Each number is 500 + 40 x the weight over its row's rms, rounded and kept within 0 to 999. Layers, rows and columns count from 0. Numbers have three digits each. The size before them is the row's rms in percent of the matrix's.

# down: layer 5 MLP down (transposed), 512x128, rms 0.0744, rows 378-424, columns 0-63
# up: layer 5 MLP up, 512x128, rms 0.151, rows 379-424, columns 0-63
down378 104:584495519449591471559503460541532453451480503499424545492451512432492509536452417471485477521483540519456491446612465428424511496547448433447552495522531473504482495504470495510465498471497537
up379 096:490524523503520522559441529508525461543555518501482537466495518543474516547468509555451493487584534512480585604509477502515547550554533528519567518561521474471491514441518487439526519492570508
down379 095:502438524587492468512530473512544586504538477509481459556473503480502480484471499478434492516465483563545383481501520494529475557476486478528453507464477504497524434566459426459542485506476524
up380 107:482552512497511547466486507491559519525537457508501519514548547524476468467442517525485466508486476515517449571520469478477520484518487561440573571528562517498498514545564557525555558523504463
down380 110:530588496568481493575456521474492494548542550434523528524465506577473530484549555519577455495465523502533458465499559532512506484557484457470455468500479515489461466562520532527505506499522482
up381 102:508422467539512575554570547537574458444481514496531526536460518500397450482517521537561506448524526481465463502503515550486522543480519447508471489493520463501489551559410480516577562492457470
down381 093:553583559457528440463543481488501508488545513535526533503483507521479452518428491444483522504538469521510523492572511484535494526549473506530489461534513551556517465419455566533447450532499551
up382 104:503508446476519561550413562462415510492571529521509474499504514452436490524527531505521506546506473468450540467451485451526538500451475496514542477470472440418432466463387550507486484482609499
down382 103:481511554523472461446534409469491490524500472546501494506523513530484461493423514443471511523520517503502447542538432509494574556571505496471581573468573497461496553490541445462504494510444449
up383 094:489599492483522466426456464489490557502508480452457556498475511558572443532575497462488477506508553385465472569519524486539472558460528470548544484513497554439483512574531462566419525541547456
down383 097:521535508495467413533492500523458493534485509459518454481469523549449541472394469449505565475484521524518494541476594495537550400434509547504494469494524433540469530518498458483587433496488533
up384 098:540528379535515481525555473463476463380473417426524553494489493485534521504479509512525503418553487483428534532514524513445469456482453510535513472451595524513469459491489442541501458493490494
down384 086:503546543503520512479499536503533450527513497561520494560463476542583535459521495472478557522417534527478487515503551510553524578532460547553499492560436512452462512486463478517479505472560543
up385 103:547408493509497542475549480537502465477523551563485525565586515447503510494469535518401513475537529474481509523516442507502434503485449455503399460437440534499514489394476580476531469487517478
down385 109:469457531391499516435523479520581530495504553467507553487491557491483444524454429516506414455541550471564433502503504485530470472427441524452543498509495473543532487504492511519483467559446544
up386 114:481527454509481529475466427524452547508515550454489484459509463487472509520561536504497539415484440506494626531528449541469468509503521568515480488611540537491497513501433544484502512547574414
down386 115:551543573475402518493477480491552454526498541488436548529547531508387434530492612494453509525468503591502584481481482490511483540576483505483468473515487494543465573497479464470465524502483490
up387 107:499477579525556497496444540516585528494495476471444537487515511510483514515549575553499538463483481491475490545602470503538508500487529441524519458491473515535510530500555518459481535443449393
down387 107:470518474503524517466518537445536452527455505446488504448550496557559514530467427565525482506513480550507521576508472461433392439489491487472510558524449524453479501445500547540436500444554525
up388 097:514483509467520552532482551526518479431508539451454484552520497418431604497389525550505460462482455456475510466532594531544497532554450522492525479531521472469518433455460573539478478520518575
down388 096:466492513486500543489443535493537447495509493457508451398534474526492504493540459454525487529484546499554464508472538483491441502503469488480486482571485589556526558476473541511500538479514519
up389 111:511484460510526532497523435562531518532491428495529578512486495557420536527525541408516492545537538477498522515442480485481459536506505527480495423482493567572447511487455508543472487467532541
down389 108:485513487494540500548510491473440483466432456554581528439505507507547441478514470435501452505494532568493522499519455565516521552586499474471554519529497517499524453479524408484494439506531545
up390 099:570526514559465490563449518522445510526463511482504500511478519533578517462525559422465523554480458526528552477412507500458462461511521518508494465458517511533512445472558580495505538574520489
down390 095:486475525487540475426480482449525476534522468510514543468506483453424546548473538527520497394460612495485431435504487434572542532435527490494534478513472528424508471526471487558519619483455504
up391 098:562506479479584557477500547568472409440501479557519473551571474467479460436536531532551484523498510491503531466507473594499500449495466427472500465537538557507514472555482533502506456554509503
down391 095:374507492506518490504530501470476548584459517502546527495431471515480475535469511470438521542453585511431483460499467475506507502480481487472514518523530520483466454516592529535467538477484551
up392 097:479451594504489495532475507465550547482511488540470478436516601555482524523538502510467503457459459519561466453497421523560613584444518527522518481458486515440464543468471512433547524481486483
down392 094:554572414504525519512480505532416410464508486443478498497533487471465520541520494544512494448464570485504535527472566560455485553561520453496475480546451476479477477510543565549482487526465510
up393 105:525455518472503534462500461486472474555554520521499426447564541514458537539558503480495444466536455460516584459524478561619525543507457514501469448499529499513518514537492492507608495381512528
down393 107:445533523509543519517471469493524558481510482470533430488538502509469437440529431526471484496495488587600453512462467511482520454491446433507481512503526500453524502503505458446497523570512498
up394 089:455478448508535498524491492419566525459513429546579511527471512504533436507471492465490497557531513508503523490512484484474469573427490497508524529529410483428462519554496478402579466466494523
down394 093:597550517542472530556508479464498458463472449465537514526495494566468428524501541481537516554473505461465505495436538532519424526544538480498435504432506577515472482521471483526558535465458539
up395 096:530547493506504526539491459495600471560524514538478497497461459547505453512492532471512538493483461465492492530448418536484541525493537415420429488469518443499463478529544535486523442528440532
down395 092:563508485519499477559524556540478493520503501483521521536534559560502482485486449502564461526538504566466525453528507506475536530549478533474497445565480548473458521442489470502459550435495498
up396 093:443531545562503529495532539538526472540435499447475545475511484551517594530526446473520419494517532453432482557532552527464392517416491505510533493559511526542585477435536520529437482495504497
down396 094:565519541404478493488514501435476476460496564431493547538545465516459507492518529571526519588486546551547551509553504468480515479507545482449405527575473525468511500483500502531561496525520536
up397 090:483464481498522535466564498480413517533496552528542467494574455507472506465461498518468459444556497422509469545491547539482460497545523446513509500484516478479447501580556508509575501476498514
down397 099:497542504549507472529488464532474541571493494469491451529484530479482524477499472453450556503534457448508480465536409512476530542478413491488494439525547543550525445452445481487450550477533494
up398 107:508514553509539523469484475477494412508457514486514473539489570519477476547507538511519598496463464547509510564515437479466489491469465529486436573531458512484477461481500501508527429458534488
down398 103:466449449476501447478478443500548543501525486549469522520519472524534448529454464494455421513537456534493474551513425526462521581521569534504519503539529507567485491432507524472454528458573473
up399 099:518536539497498471553523536543606483450552506487506506578503389479431474552503539431560542494568480536484527487493486440515539468495511578507591464517447502469498527448501509431549556503446501
down399 098:506440498471466508574566488544519503537481469507544480455470504512575489529529455533552491453491514516561429454514462474456479529528443493568533507518486539465517535470487500559501546484525454
up400 105:443464474550485497519487467498501493523449476517472503502456543453516481533433497521409482444509517489486549554474538475525477535422474564516451490518491549448577485535576433516449462500481507
down400 098:373452521522499500460545526516408491450525550494478523497547498459529460523559490551512463486421464563509533545486500472488535456488513427501559501546507495497457549502576508417461541510489576
up401 093:522529477592535499551458543506447442502507450460504569523514513546500461510538540457496580525482504534507469566508531562469502507521551525480468432503521462585468512557397478539506479448501424
down401 103:452440528473453469553566546458477466498522591481513524511502511540534446530518517482527489541465465522520547511516538492492447495488473495593465509548453472501479492469432521470479461469586566
up402 103:491446495442585464550505510513396472478475446479486442491426488506465501457572511415570483565568506475532567491484506464455462524529532482572454532538472484471495478533467440537493445500486502
down402 091:486561523567489522438493481523582545508505510577475539556564495456508538492428553547395501432446510523490525510522473498541525483515519499456526478453504546517522487435457580502454497528489473
up403 106:459522449548517506507484487558537513519459519591495498552517583438552534531468466484438530546510533511492478494539526457502459462477560430499560442572448471568539532510543498526474488500398453
down403 101:514458510479441575522614460498513584489505505545520490504433480533568547473475554439530586486468546588505505509415544467511563555405499532460507480520489513492482493468427528537428576518505545
up404 113:498498474529489506501578471501521569554436491462450529524592510465520509471553505490517477544452483451535517573498551518483429460538511493501555449490527530480538537487446482499470472514456487
down404 107:507592439530464446450470443442470509479591467423479478411479548487579518515498478522439479487454474536547559533561479505473552516452503444497536471521418543506475440463482464488548486542456454
up405 100:475507540429542480478468508521481465440504523448548591517487491526541512438506504426472536466520524502442520482577485493543554487497480526450549476532456566491517461480560495464459451454478514
down405 107:517524505466479534495518439534522485500521409499441517541485513513576502503485448513537517476446525537452562460553573377565469533509478545490477489465582519486519460449406544534493536460507416
up406 102:498416498498482510468455484418505489488484450501512486444500488457460486462514557568476531471461509508484515528549455531512479498571515557559576487498461482453531518514478497457469455481497537
down406 094:499577502462455445542474504504505492551513500500517501550592436505478475518465463452481526500543517491457426554496515488487596487495546453460534523532529473543455532537616548425481538559496501
up407 104:503466510532481423488425483522547531582443538433499521565542414502500375512508479428497531504553447422496489545422536550463560560409467476487538523482513501531522540524526475578448561456533457
down407 110:441548494403559476489482522511491505483465483470544509500507533493456496524466503587500433463598487497532425519507464487508450497586479512506438550493532540519518508493614493519558484502505422
up408 107:503514507544481536444432560530535535502498494579499468522491543542460564465566433532471515476489468515486541508541494423427468492570457478462509431470491493557510477456496573569480446441566514
down408 111:493504495545480424479419476516411513504528503575463509468470486538561519569496423523494550551514511510530505488560522462434421505531519486520466506508494463484438514514505561477474471469495502
up409 095:574442456539502524519479541548536475445532435492622515559542505541469494428483538468505440477601537494478491516526491492515522472463486446446497507482424488485419501526541531505452571544571456
down409 103:524499471468533470554436529446535428550427510526464530523528448502465405457503436524508489454471607453464504530510513482491462557520469488489512495507422555441510465581541539512491507441493456
up410 081:474528569465444500538482457508467503510503594539527472454551495500531520460478495463472362549522529502508553523496571457479496564450519535505511493492484499507477567504494514506460484468503552
down410 083:472479473554544468491540523520540530513536427491563509513433542565438462585541506548509524462442443464496512448550491491457471384536493474539520530532490502501509478550546473522540543505457410
up411 102:437445453460526463547520542456482485533442430535520471493425438549573520473531452492509482503530460455563500556477471453430484458480482489507501511492430479443481460469551477433461462547522476
down411 103:478484506456509446518538528608536535562514471546428452521460482485520491498440481519496421434467467548515473475479594534474531432488542445453535546535480566443511498477561548476510571493566478
up412 105:497455583448475491541479505514536490520482489514561518453551499553463522536545439440487507471548456490501445485546462508407544520483530546469492505437481489448418482421478496521590463447559520
down412 101:481518528518397553491520418561545516491511455521523503485486534534507502517536482548568470445528578434550453539534463462474544454477535464495491545480488541545479504480403549567496480501435546
up413 104:478584419465508559464481521496554487509510544569446498497504557482547496581520549511507556481545516473505502528475504445468484454517455462472539463502514483480484508482537454572550482455438508
down413 095:451513425466426487586490542529442436509507432525572528467487458497505480495503472503489498376557525522427539477483461564532482521530475462487445555538443527454545504555520515417572443541579453
up414 101:499487554498561508567518497513547529568484541536512568500452484503505507519606511506548518605508453500472511441492515499572543480426548386526493489459552455548549471472504550503526426512520487
down414 095:470530493481472530494478516493520448487553433473487430485504482499467468509437526582479480447490555528546379510443565504445527520522453542489433505522531481485495533447470433534565537448480533
up415 103:463519455425521502500518519521571458556399519526548455531496559516515544537491524497553514493458561473476512536545496488429548511448540558444480411484556434567467498506395469487479523463477562
down415 098:491508399467532468502469556531437464475474518504509555549471501487429523434473456440518498489419531546467511516487508453520482560478540494480605575519468481498521465618535481544506553478533475
up416 104:450496480496558548500504461532377584554555475490574486490496552473580455503551522461571505513490481496516480496525522531510498500482402538502578514457487416448531542528450474522494493488547519
down416 116:523478459556525520462509528490538463451437568471510531539477570539500498471491548444532528545533409548523502487491518509451488447582530485494483490546534516500446501518496480580499476442379523
up417 097:527485535414555466537485507528459470490502526436445506507501491510422538524495535513459467540520467476488539408467454519479412514433500474454515464456548522520489488518481508523553546487440547
down417 099:553512469484519443513494508514477486483473532516512441479416497537529481600581471557472453483498542500553496552453524498423492489451445430509502517548545494578491519501516445587495523457520508
up418 108:458560436501518464495472477446469506457526528461461484450536521507554463473532552458541480549490524460555514519514509475492457562553544515488518531425494434529558502482511527512563513519478433
down418 108:505582484475540595451502463452543496512582412490540509475545470512483477481531415469471454454500500510550426538553459479476522486505561490442435512501487492425544553483562520529479526442567467
up419 101:565478443521460555490424564497454536427520538499518521495497461481463511431548546453438468589514453499398435442536577528466510516458505442559561424464495528519549497462538529512518472508541532
down419 097:480515542484532491515515471480560498468492522540514448426551491569493464527494499535474522431425522466579532489418466455543469523516450500540433551489532531519520546489441412503547546466477470
up420 090:443530484496566560537477500487475548486491480465464429509452511504476511483503475499542477534555543505496530524505480448512625499538493494449511493476526405503513496533526615483437489431461464
down420 084:556496504528396456552560521541510476529421509558489424497467487506460484458436487459523524459488524501497479485544543511457495531445537525536490551564503513512455486504512515514565486477560478
up421 096:508515435455499499451544454519477528483487481516549486528498424471470532547459550500509517404498534473514489482535576564530496480453478529574487488487590517449541472586538520467551460546427542
down421 091:522523496509499489491526499498458548513470468464475492524416525577503485529578461491466417454584400498531490515461505525504488439551478482529498522424424492564436523508584518465425524510564528
up422 097:498482524507524522517508493491516520517500469496540462546491541513499534520547527523510553529453516508452472540521464457495494566471591397501442458489553509458533554487501489482467494566531494
down422 099:458513441512505554452492463521521560491515519493497560482503434539484488460472534487523547467510501460478518608474473489505479419425510476538490510549438444518503459476416621533500571479517605
up423 091:466530547578468517449541525606507453447478454516489525514362595513424573563501436484537458498511529498498511458429530462460531523504483513467528499526492568568451539445470538551475423524465531
down423 083:484562475491484460512468539420479514531554577485507547517549470428491473534550494563462474527549480421544455577494545545488501464522552517508466492411503465455556505531542492450443503502501509
up424 102:468530493509525471486509576515492552483454477431463491543498465509559439536502481447534537553448574538507484469506517470584478549547505470484503403543522502471498472529442496496569420471517546
down424 101:510476404491516477502511553501452504575455549482535547445478437447534548475497433475531476468565560509542477496549496512498549528425562494536500478584497563445521505513507474451474465489517564